Weights of a small transformer language model.
Size: width 64, 2 heads of 32, MLP 256 squared ReLU, vocabulary 2048, 1.49M parameters.
Each number is 128 + 32 x the weight over the matrix's rms, rounded and kept within 0 to 255. Layers, rows and columns count from 0. Numbers have three digits each.

# q: layer 6 attention query, 64x64, rms 0.197, rows 0-31, columns 0-63
# k: layer 6 attention key, 64x64, rms 0.204, rows 0-31, columns 0-63
# v: layer 6 attention value, 64x64, rms 0.208, rows 0-14, columns 0-63
# o: layer 6 attention output (transposed), 64x64, rms 0.215, rows 0-13, columns 0-63
q0:136068192107146041205051164178097004077181158163037162230214175067002171103067019131186194156189150027183192109094114082119105176000162085116234223166030097131180194099204090027075124167066123
k0:143098160117104099148077113149152092092152135146126132152155147113095143114086122130179130130119157094128107112107098101119098150110143102134151132131097141153145148126142134082093094162139126
q1:119112133121110080160127113138115096108128140134064126164187143129078144124116073137113147133172122103162164089132149108119128120073145116145176141131094111130143169089144122085105118151101154
k1:112062203104089000234006151198068000061167181204030167233211163091016186093044046106128169126166146046207203100075110086103097159038159080181232176112087091154180243080166098002072090210114119
q2:123075181124110081215077141166093001085173166141063138187219214101082181099087022100141180153182136063157203097097102062119129139053176110112185206173045103118169154097174088058123129183069115
k2:134063197140087114164056132188140027072208164194077169190164160097072165107084106135152156123140146037169195091078082076134077167079170120165204138119080112146170153118166123073076090183082082
q3:128160107121149139149160135096111150156119128125121127103167127158134110144116112063115135138142117154132138140138110139120153122078109111126103116138153108104108155115122142105162172114114149
k3:084097157143125124204109108110130095082145158117078156164156171089116159084109050103114177127141161099153174102104122116092134120109140129120152171129101091148120144118128100105126120161121137
q4:130111165112097126116055133160109097115180181139097149159172145124117129102129089135133178118111157116116130113106139112123111153143140132104200167095093124123146143131158091114121071149119117
k4:110105207146103117112079140152140040088177138170125168128132121130099155117101133140125107139131134072118179092125093075156102155081138110175179111117105131152172152134162153103103135136080088
q5:109173082126158194055142118125154244169094131059178110087035112115175064145149180148106100117066123212078049147144166169118118126206093138139109082073187153171104086160096131200162112083207132
k5:123178077145178186063177163088146207157100116104173096078065102147162056137180156140085097118083099164081066142177129189171132097163104143142078072113160144143101060181085164166181152064158122
q6:137176088146157154062205088117173227173114096114150123088010058165113098134175216150097097123062102167133120168160144196123138131171094138160086082124196158133103125131131131130146153100161140
k6:131166064133183138071209101089109197211054075091160093080088092186129101145150163154098112143104122206125094158170148130142129080172093152122076121141161126132097080154109135217173185065108164
q7:083160107117141200068120157090138208131059129083173111085118112114204085162136144129156107104142149167057030163120126147160113104174084154106084090094145127137092067154062157208165132107188128
k7:126180063124131163103153159115151220114101136070153076094094113110189095121187160129107087107082087158074087140162154219152156121144104155120077068120183158130122099153088129134166135095198113
q8:098125175099118135133049192131118114087142186145118121124234146108157115131100062117170170130196189123099085136081101110144127131138114132078153161093069109109136086168097112165143115147157110
k8:071142125151113160139081182101156102062164154124151138131113162089161129138127131113147133090100100081079121144131127166155109131122140147135146090141133148174138149135105146081142108124170104
q9:099184079116183204072150160126170244175078149102161106105108124148146080135136162160114141121110119201082059179152149164131127112197097122102110091064153129170111090152088168215178123092211133
k9:083203091149179185071187158115148219139047117094160097103089087136161072159145136139093086116132093218109066183188152190152149103177110117111099094160149104125097077158088144179164165053175158
q10:157076173125070065189077125165089039093146140130102162160206178105109172097103070133121152121154127082129164077133165087113117119097147113145172157125098118123173166112152123142083082156077106
k10:127078217124101095168060096181120009092191150172076165171165175102092169102101096129125172123190145095181194059072106088099121185060165091184206181117091120118167183077158141042068103192103116
q11:120083158115085088188104095173112082122170138121134146171131131093112144124096091075109133155129164091135134080083131091104106191096177097136155137149131115094142118122154107095090110168083094
k11:129080152123118126156084124118120115117113143142123141142119159150108121120162115120155142150119158083119114108110120121139109121110107129117126148123126132137105134112151123109117105139124149
q12:092150128129157152136144138088121183154092144104143112133080114087192108156136146120132118122121116144122103131122121122155128120156108115170079083109152156116081105111123132125141153111147154
k12:139126139131111083146143109127090136123188140118107162164163138124178159096137123127108129129135178120127132122130102134112127173120139107129127145116136105130157158113132120122122125176126105
q13:163048196121053025211052093157052006087192152145084164211162202087096187114080063087145176163159163058174166028089109062122111185060169096170171156176092114098183184105151118076061100176091125
k13:141073216120051096180053106166146031082239174136107186171196187094064185117086086121134156159161183036136197048075079055075116201079166094167207189071082120114169201072206129020062106217065078
q14:126111152131117061060114115120172123073159117142144144126110113104148132136134177166159108135121148131108126148083151156147108155137134151136126112097080162165171121136151131148133114163142125
k14:147171102144114085073141149147135123156171122142154129107117132130123153131134199160126133123085116049085155151130103150144107148143140141161146094115172174093130211150137149120122122100108079
q15:103126119163173144117087107085143095102132142143108170134156138142071098179139120162151149080143096149106159141163128121133119086163083231104162111074077123173086122116115132136156110129181169
k15:140175113130154090132111155141125130109111096157094099084152149083130129139101169115117151157085087148138158115140155148190080143132160182132182063148157126120155127114093138147136113155160140
q16:137130120125165088129121173083081100095122103122110101122140124153151132133135103146166097141102125170129179109085122129153171147176181074133127114121092157150137133159105155120152156159106158
k16:105162087121144125157122142099083138139178189142136117162153124120159186104114082122199125119155057091116103155128107147101147145147106124088119147106158120120170155132108140140095129137132140
q17:122133116140161140078095134102114119086107107086129152096157170117116137116134115127137144095190107116130118171146179158143105066122123182088190132117130127130142085168121108127126106089101124
k17:150132094120143108127091126163132103088155083145135121120151125110135096133123134150099154086120081142109172167123168133143137131084160167144138110147135201107124109144086114089114104128162117
q18:118128130137132145152114151147085126168142118171144084110108094141108127142083122134139129157097147165123129080133074119121199137134150088092139133156136120111128098171127098109113134096120118
k18:097119146112130153168141117110093131135132167100172149177129109117108160157100073119180124148144132148132081135122139112137114132139096115107130153148130138143102133124134123127127125117130173
q19:157156117132111128088155129138121116119131072125112079108147171179120121056120085148128086107108138160128163140144155145107148142134178097051177127133136153113162115188098148148125137121120068
k19:112121088109145112117130159163118085123110144091141141126119121100122165161110074144151148071165029158127109101109173143099155112134140084120133144132141167146150100118146121099075128088148177
q20:136128149122084100143169106146160157154119180115136156164111100130136138134122180135081144138142170092133089108126112132112089157097119118166065102114142148124137169105150143156118121145130143
k20:123105171158132128093140086130149129150109100121112129114101142171150126134146174109111114160140179125140148109153117115123132114129126092150128134119117070100075141097167116135140129129116099
q21:155107126141134159134114163114129138134160109148113110136145144120134139150094095133169133136083164163107126139126095081150148137171142151085152151149096100165099091153109121094112132126149126
k21:150144118125116126132149141109119120108135174128137130140129106086114114130103083097134114158139112127092096093137111159142107122146130111093139127129155148133144135159136127095130127140171150
q22:157116143129101132103087105161118124149130097115113103132113096134137122112160098124112077106071098136113138109144159137124133119160123140158160173149111143142132156087135099153131108139123119
k22:138142120081121154100131118146107114154161151164144140098100097137092099136156156132111096110123120144113130103126109092150127155129114130137140117084129119155176104155133167152106153115098119
q23:134109129145105048087138091162170137144138178093131145150074143143116163183100156160131123188087116169132150076108151166131136205108159139165070079113097158154181103104145120136154094153114145
k23:120108179203109107115151101151123133150104079152106159145126099158121152136144127159129150181112136098143131161187048131110112128157136128152156100068147084070059144137145133239114140097109129
q24:108142130107126145094118140167135127107092187134163090178142146127138098091146143154164124125094161116108085147089181139151097133141165078099148132134096120158140155110124151145111128134148111
k24:116142149107117178098117185179162112075123170138152120121125100130117149136121142138144092099161101096118098156095127160091198128134106099153110108120123151087149139167163141092151143133171150
q25:127140137094112130095137128112172144116120142154134143137127095083140127094176166112134149114163187090160087144080126146135086122140087112147148119068153129099113137136152149118104147126133105
k25:111145142124136108104134156117135153121127141072148090150127123157144141090126176135108119120116132070121167162113138124146154098093135122144085127173118167154134154138166121075128137149128112
q26:118162124145088097137155107097083152098122088089108134153091141138138130143166107110139067113115152129152168122101110104145125149158129131130127081105107165100093116128130152065133148132087179
k26:145116092110129092145093091099104159167155137103117117142148113136165168108130122111173142150108085111127147096122126142109159137107129145100131121072198117118180098108135110124086167144132111
q27:171134117133129079127171105085190127098090138149108143179129133101130136087138179176128133103118152106153117166136130122155109055118134115120104140138083138162132188118143138133077158124138129
k27:134147117124134106085145153141127125133149100087114091116134147164130122137084191147107129108191119117107153121098121105092141087147125119140099147166115133116131143122139124124177122165142106
q28:113110146138116098091097137122116141105108093104142149131086088108128107111190122129103081103110132088145106138149165150155139101173136130164150132132118182111154141113154110129115109147089125
k28:134162104087133134092103090138089128172176115139171146128130130168110134108150159142127092112121112127113178133111146084140108139111074132155152125114181144164174127115123147107128157096106102
q29:115096135135152176135118156112089111149120204127105111164097146121119105147149079137133158123112134127137137110142124104165130121184142161168111114119095148141116135105110124101135104152152160
k29:143156154137146146125107144133126143116141136168124148149167133119145126146131106098132115163114120145122143118147119145150114125125113131145151117109166084137165103087118157171132168143118140
q30:181116134137105095075111060185172138139173047148126153128064062125095129076161171133099082103067129120165111128148157168131135123146117146135187160160147133134124160128165101149066121120087132
k30:152134116079119112069152102124117142185120081120199140123083098182038124148101176155085056126109127139114150096124130035143122108114092133168124148143153190163141133178157142141114153102112100
q31:101117141106109153138113127140113153145161135123158096136101108094155150147133121064120102148106161119118102122116136118127123174137125102142138119126144128106090087132135103101114120130129091
k31:127122134120120132136111126130121136132125148134142160144135102125116094120156099132128135125110178113111113122122115165141144113119130105102111139102148144162141129162166130088153136134106154
v0:140155122046117109164077216143110126108109100099108160115109143097138144198087157129158173114123133143131081135026120165124146124090149170109126119086110149084096143078130125095166121131153119
o0:147120141120183123148160136099120138075050155103167144094187159149044091142141168097166097123177113131114113149099166142111108180077115099123240132130146098120126096088129174179125137136132151
v1:120071132112121118123144090128194125121125157096118141100102094123124173159097139154115187177112043112134127132069142148115155102108097144189115063090076139034083074138178123090169083144171225
o1:147117145128121146120187167146121137059114128139202153088176136066183131117141096126157063148134175062100119193065167103092122164122188055098077146170142130137169097133129156103094147166116093
v2:143095135182127098125099114122199118169120198131197180169140077113125108184072126151119137087116099110067135139118139150120120162105120095120086155113124171161094144069120155109108141062138144
o2:124122095148133184100149163120113137113168095141156142127113223151145149091108059149167129119133094134164141163096123121115129140128179102094225138097139134094195031187152117052134073108094112
v3:140151147072134170120159156139101110121138062099111147139186161148147152232108132069111154130195139159118109129187106108171108146106148136152112111197098107115135110185145071109153170155121159
o3:104134158139175080168138081126158120153132067141172145094137088146091161113136193095074107135100106168093163104184142171092154131136146083124133113144143165145140107132104161205153178154124114
v4:125129095069127140148134100139173157158094146158184217137143157153160162098139132177134143123132210163149081124086120141161079155105186126085090196095148118104172180081115181092113147046122112
o4:134140164135190203127112092104065142198155175088133153135083169111141072095107158121116155141109144095106084100110125183149126157092110095142255120121157125085125046144143066069156096103113111
v5:161103131133132103101102169182114097084150142106110060116082143133147108207096143110109150147111052104096140125087150109078181113133091164154126084191064154114098077130133105132156084172147137
o5:165122089142117099136132151086169111064106082146162150098222103118172166149181147158180086127176132108122169171132152084107126106142165121107089159135122127166135162095139197183113121162123156
v6:110122115098145144121111099121086131110137089088076081097150176081120156080186122102141146143135148095114134152192184121098106103193110166123129093157119136158167088174117070158115088201130149
o6:130126124122124098193120129108126117126126103174109101160145071138119121159173153099119127104098123135140166134133045085143166097168089148141000158179121100147078190091101156165153197129164139
v7:103157102139166120103092161115128127117079121176111166175089148111073084157137137185113073004165186140125123124111079119153051182168139086113123120118116184171158106096086123131121116113123071
o7:140116107112101197161079092094148095138145158198100130110160182177044130118080123132073155098146070132134103144174102107131145087122089178073227156114110079119076155159099104114133093122149132
v8:133083166159159142101105103149184125099155147151150130126053092149090085104135151089168105162095092089090125136146119116108148159153060140220115107117108209149131114131121126167131086171175134
o8:150113115123153130114114180160158151033154144183136117151183097136196150158133110186176108136088107088118139167098117065118144092204164127065078154112090091163091156157122124104129054138130106
v9:161131123135088149204180103073080160142069094147069123090145175129132169100120129206185105161149142153192120098060042113180117082126200085095169089082163179104152149197150193076113190108125097
o9:117139158118000149081072049199116120137111184078130149079062089119120088130070120144123151101094177102099071076112143180114083213065056189136199127183127160104150100090153078160136214102111108
v10:139159117097118115172148137109138143078070101149055107103167159114116186113139149212130135135070085167198173104080094131154143094111179096065128096171138203196160121177141128096122158099121165
o10:095152143106009155174057103159127117121108136085147122065124107102129082139127094083109136089151145092112085115162181103148114125034079192154148134161140132084132101109104145177163197090126096
v11:144135141167105122132178132141075144193118107126126181160176073085115155186130120098143124068145141151108130127112131148122143125132177071088128115135104117152111187139093163066110158053097138
o11:123116122134115123088067134157130105163123074091114149122056245133082116073123100152117172145116104178140103145157143194114121155120117127142196165168169150096176116153146145142137183102107102
v12:096108189140134189118157119064144106085132142145138123157172120166107125153117129127122083192221049132124099082163052125167153096089108143157117096152206110154176083146174136106121196133158153
o12:109165136108089111154160124218118115102167116125137099102131037177187157125092079108126053116085144165090165052154161141115144161132156067091176093105092183131135107162118094157118179174108089
v13:078091117152093103124046090105128142139104168082136110116103156129119122025177133216123148122067156093165138145133166129074100115165078127066137158064122142097150116096105155140137063132131056
o13:120148127117090167165147162079093134127141204154066125176115162096085112140126109125149141129125166062171102132098041056146128114091087119124072151129091096146103170102154076039105089086153175
v14:152138129022120166104145166113164100075125107155170166139130138124176152120098163117151118145187179128123051113109044117208054160053134198174081145127155106097159157115153144076127199145140118